Weights of a small transformer language model: MLP 640 tanh GELU.
Each number is 500 + 50 x the weight over its row's rms, rounded and kept within 0 to 999. Layers, rows and columns count from 0. Numbers have three digits each. The size before them is the row's rms in percent of the matrix's.

# layer 12 attention key, 128x160, rms 0.0411, rows 0-67, columns 120-159
090:496441459445485534589448504529498541581551451449459488425565520462470559527512571452504523605487441523446451484597472519
099:512476449469488507597510494492573482525435537583446567567533567465470586402436537466524499492497476496528498492573466453
094:514519517518431449420545524546520476487549471472525462474371492500498552554516434436446506559456496514524448490489447475
099:555551524449458417522380591558492476524502477448528469503411504521527437508610445579476454457470511543473441492409627529
091:535476490537468421450491499555514408516467398494447480467411530608458582439497527431592484460466386450521541585514411521
086:557488485535412505469475440420487569438516576535539610541535473495484482486373514486545502535425592540498558612492423483
097:498475477478512443559545543482474514587514510502448549473539562490481460424483519565528536518457554520438454410463474442
099:441463439510504516448511591537504614455466479579526482523492494489456488505477444541481499431386469541459565500463353424
093:574493504428486452499548560656526404480462517616473374521451440494554483463406435434410462427550532472426504515498492496
095:551480458524476435574491503607447593441559511482470563449542434532467446387508535468481475450493562450531510472482482516
102:488502565554511472507439605499493554566518404421472496615579527414501572545506477454552463523442514486498522448515489524
099:463503497536435489528588484476536569423521542506477483493545506522501465534440447509601412545474487526543467510461473501
105:521422590519515451532424550523517449578505510491544493502544504457483548488537479497457507524438485575430495428563452479
089:476555370514538503529552509574460562495507503490424468462490508564430553545639519582509532532585547577534471465401549532
088:453540450450421512487432475506448488541532660437507526579485434472510478475475492531478408557470345530471595469531505516
099:476404487520453432442523527559543433511514562492533510462552513564508531459600525461547435584528354461493538518588518445
081:476536478463557467449453558565411480508431552430434464488460462464454488467611502479528578494462422502581543427512457473
096:446474462502453462547446434502488539410598511418447444450463583532502507594579514483507536480538575501436438570554474543
079:551450549620524476466437486492493451506465440504517586519496520475594599537623454532407515457559530594469394567464496564
084:588485549502496551514553437498596485465477589574459562505536431497492433546483433543518451454422545505493515524463494573
095:461477459551450435514497505452526528491552504496525420495502542428503548483542363511545508501516481552528495396584593526
084:457568511545572533450467540493367494437485533492437463590523527559591526520417418519486481438451443467470522553426431495
090:461486521502503455475448416430441480535565527528527586437553545471520484580593540491505440553448572442524393560562469535
092:477547446525488551466498452497527511487450517486507511538616448470450438422512537494478514423456491532531471480512412548
091:494459499398539383443514465540492574465527478536513516544554433476474463626468503440538505466467536404506401442471650512
105:496482509515578619476537458525496461503452542416415503584501500534527523529481537634464519496556467518501625546521596449
096:526493548487510507603498584482496499513500452500475484468515446499529553500517514553476505389548527576518377536442520525
111:457536497424495459519525550520458517496361457504543587456462380546574491464572483403508569468594542513491488476529426440
097:482537552441396465505497383528508478506507461457552489529577502438497530465447565522451461492482491527592513538500529489
089:484499541480574421533562439430491471517475517628529473525405558517459432471544480515455552468477555491447525501494473527
095:550546478445565461613581365518483502467573525496476418504446413588569458526559531496551408492536432404563499511489560449
084:505502463598430463509534448524457541462551535470487505380525529571540532497535461554604444486432504582426468485549511549
097:492556426573512511474532444533528533547476446456402518494510570442533502558481520467572445424568464515416448476453503419
091:437490473532463503488516486486439429524550497563579535461507520383489500504548446560464496423524519546504412502515366431
102:509479451502431585533433422511496532436489519566513533451508540451502533469495526536430571497533515429464400484424545501
090:451501475574495455494421444376495629488440501482487478445427565453533481499435418525481496465453453464494420528430524459
082:440444509473460578508524484353550491539535440537447463492501561502489547547501517418454528539487522527499489454597602495
100:583403438417522568529537520445531533535482454492480509473564499490508433601437552456454451527514497519473458600477482487
093:488481519488504569558544561585488525495540564566546569568496550488535528511609518553444489494427469549476498527453552555
100:482538464444562423485557523519458393470475568500483458414439615567573442447482404551423526539538483438525449479508586499
103:497462465462520566552409553551446396496444547512572580609514456474532553612512507460567522528509426440495479455487473492
097:563565507476547490552555458411509525564567517470455454571431515493560478531528490469443514544447512428387439420485572576
091:504586486538411436524395547590395472481464441417523523491479485533524438508566485553508568533491512434434528461548541515
085:634569507534484589543509485477496515572425486504495475413520527453517448480487566467589495515557491493555466429431464636
082:529489419451484549527420476479561525462506483541477493421468513533465560556573585549506451482528598469545423422509486441
099:502515482524518399543415550514482509456484656472562490499441544531591461445517492517591512440484433525580586460512490567
086:478513484440498469597504479564478576501547405500432517458564578436413467510538498444382525572462482500516508623506501507
093:471561494503565510414547537393392476496471522488509524480474486493509450522538527544555448359422536504510540537562551449
082:481535532464561483401456483421493442451524492513419484446544401541489473519530421409544592493566506491566523493488514536
095:481501590451525503495590368485587538478531476469400546441509469618477349440580480584487463517597532438426490506521531507
081:435547483455486517498493497571549575431497493494527454429564449545485546482479612521510503492461496413427461500539510483
083:481488541441469505535561524486518492365533485551501532454413430432381561508462492538557552488524498530402553505520406547
081:416506472408495431535416546455432466504496443473543499523435439486415414448495474604484439428472485569553516532503508426
086:489463472452486471515516429541584494472492437454499587526570481462453453566576477527526539474517423504514483448483544488
085:330447446588486581493516473475453525584432474486490489500415478530532572539496542429544420471534511545492522519477524542
102:550444546505388527505500502417529506464454499512419479506544506459509557521567539557468453486372552520555409444485518469
091:489515478453544540488534424570545588519516531492523440578525563455501586569541466507577526535500457525505494454383539538
101:477543440495510503485483545535553470494521528433447392537358493606579412465484411509511449490558445559550521562498526542
089:498511560473468443558559416508465475516381536532510476566555538471474503514518636456561578584442555554486495475580483525
094:473586490539462478571540399502569531577508496527502456497568474531374412549498524490526534437495497495428304530502496556
090:379571532549422464471491546415429502516501531500567479547511536530468536432479463402559523575531405504525512516455547465
091:478518551595440460558463432589485457462509415441513529455475540553535568509513551507489500588452577502548402550478441434
089:478574489496407534572536552528509508549428480413496580473533538509477410398528539472526487554484458539604449483594449484
098:480423524484465541497556497452440466528501558562514472530451478493462554517451509467420546567450485548420568458475495442
109:499492531529504505531432544464501517435391438488544516539513453516474451565472520496529490517520533460386472479489505481
106:522568508492548565481453504465480535453492504505479505470511524360555469518545520451453555551475609573489513490552608548
097:472547477439528495469538552587446488559491556480531500385568455531542492505529507537443457524443454537491530551465474549
105:449594528473642529567500500512435532433474494453527491517485561543447408596502630522570479503527456545513444410512582493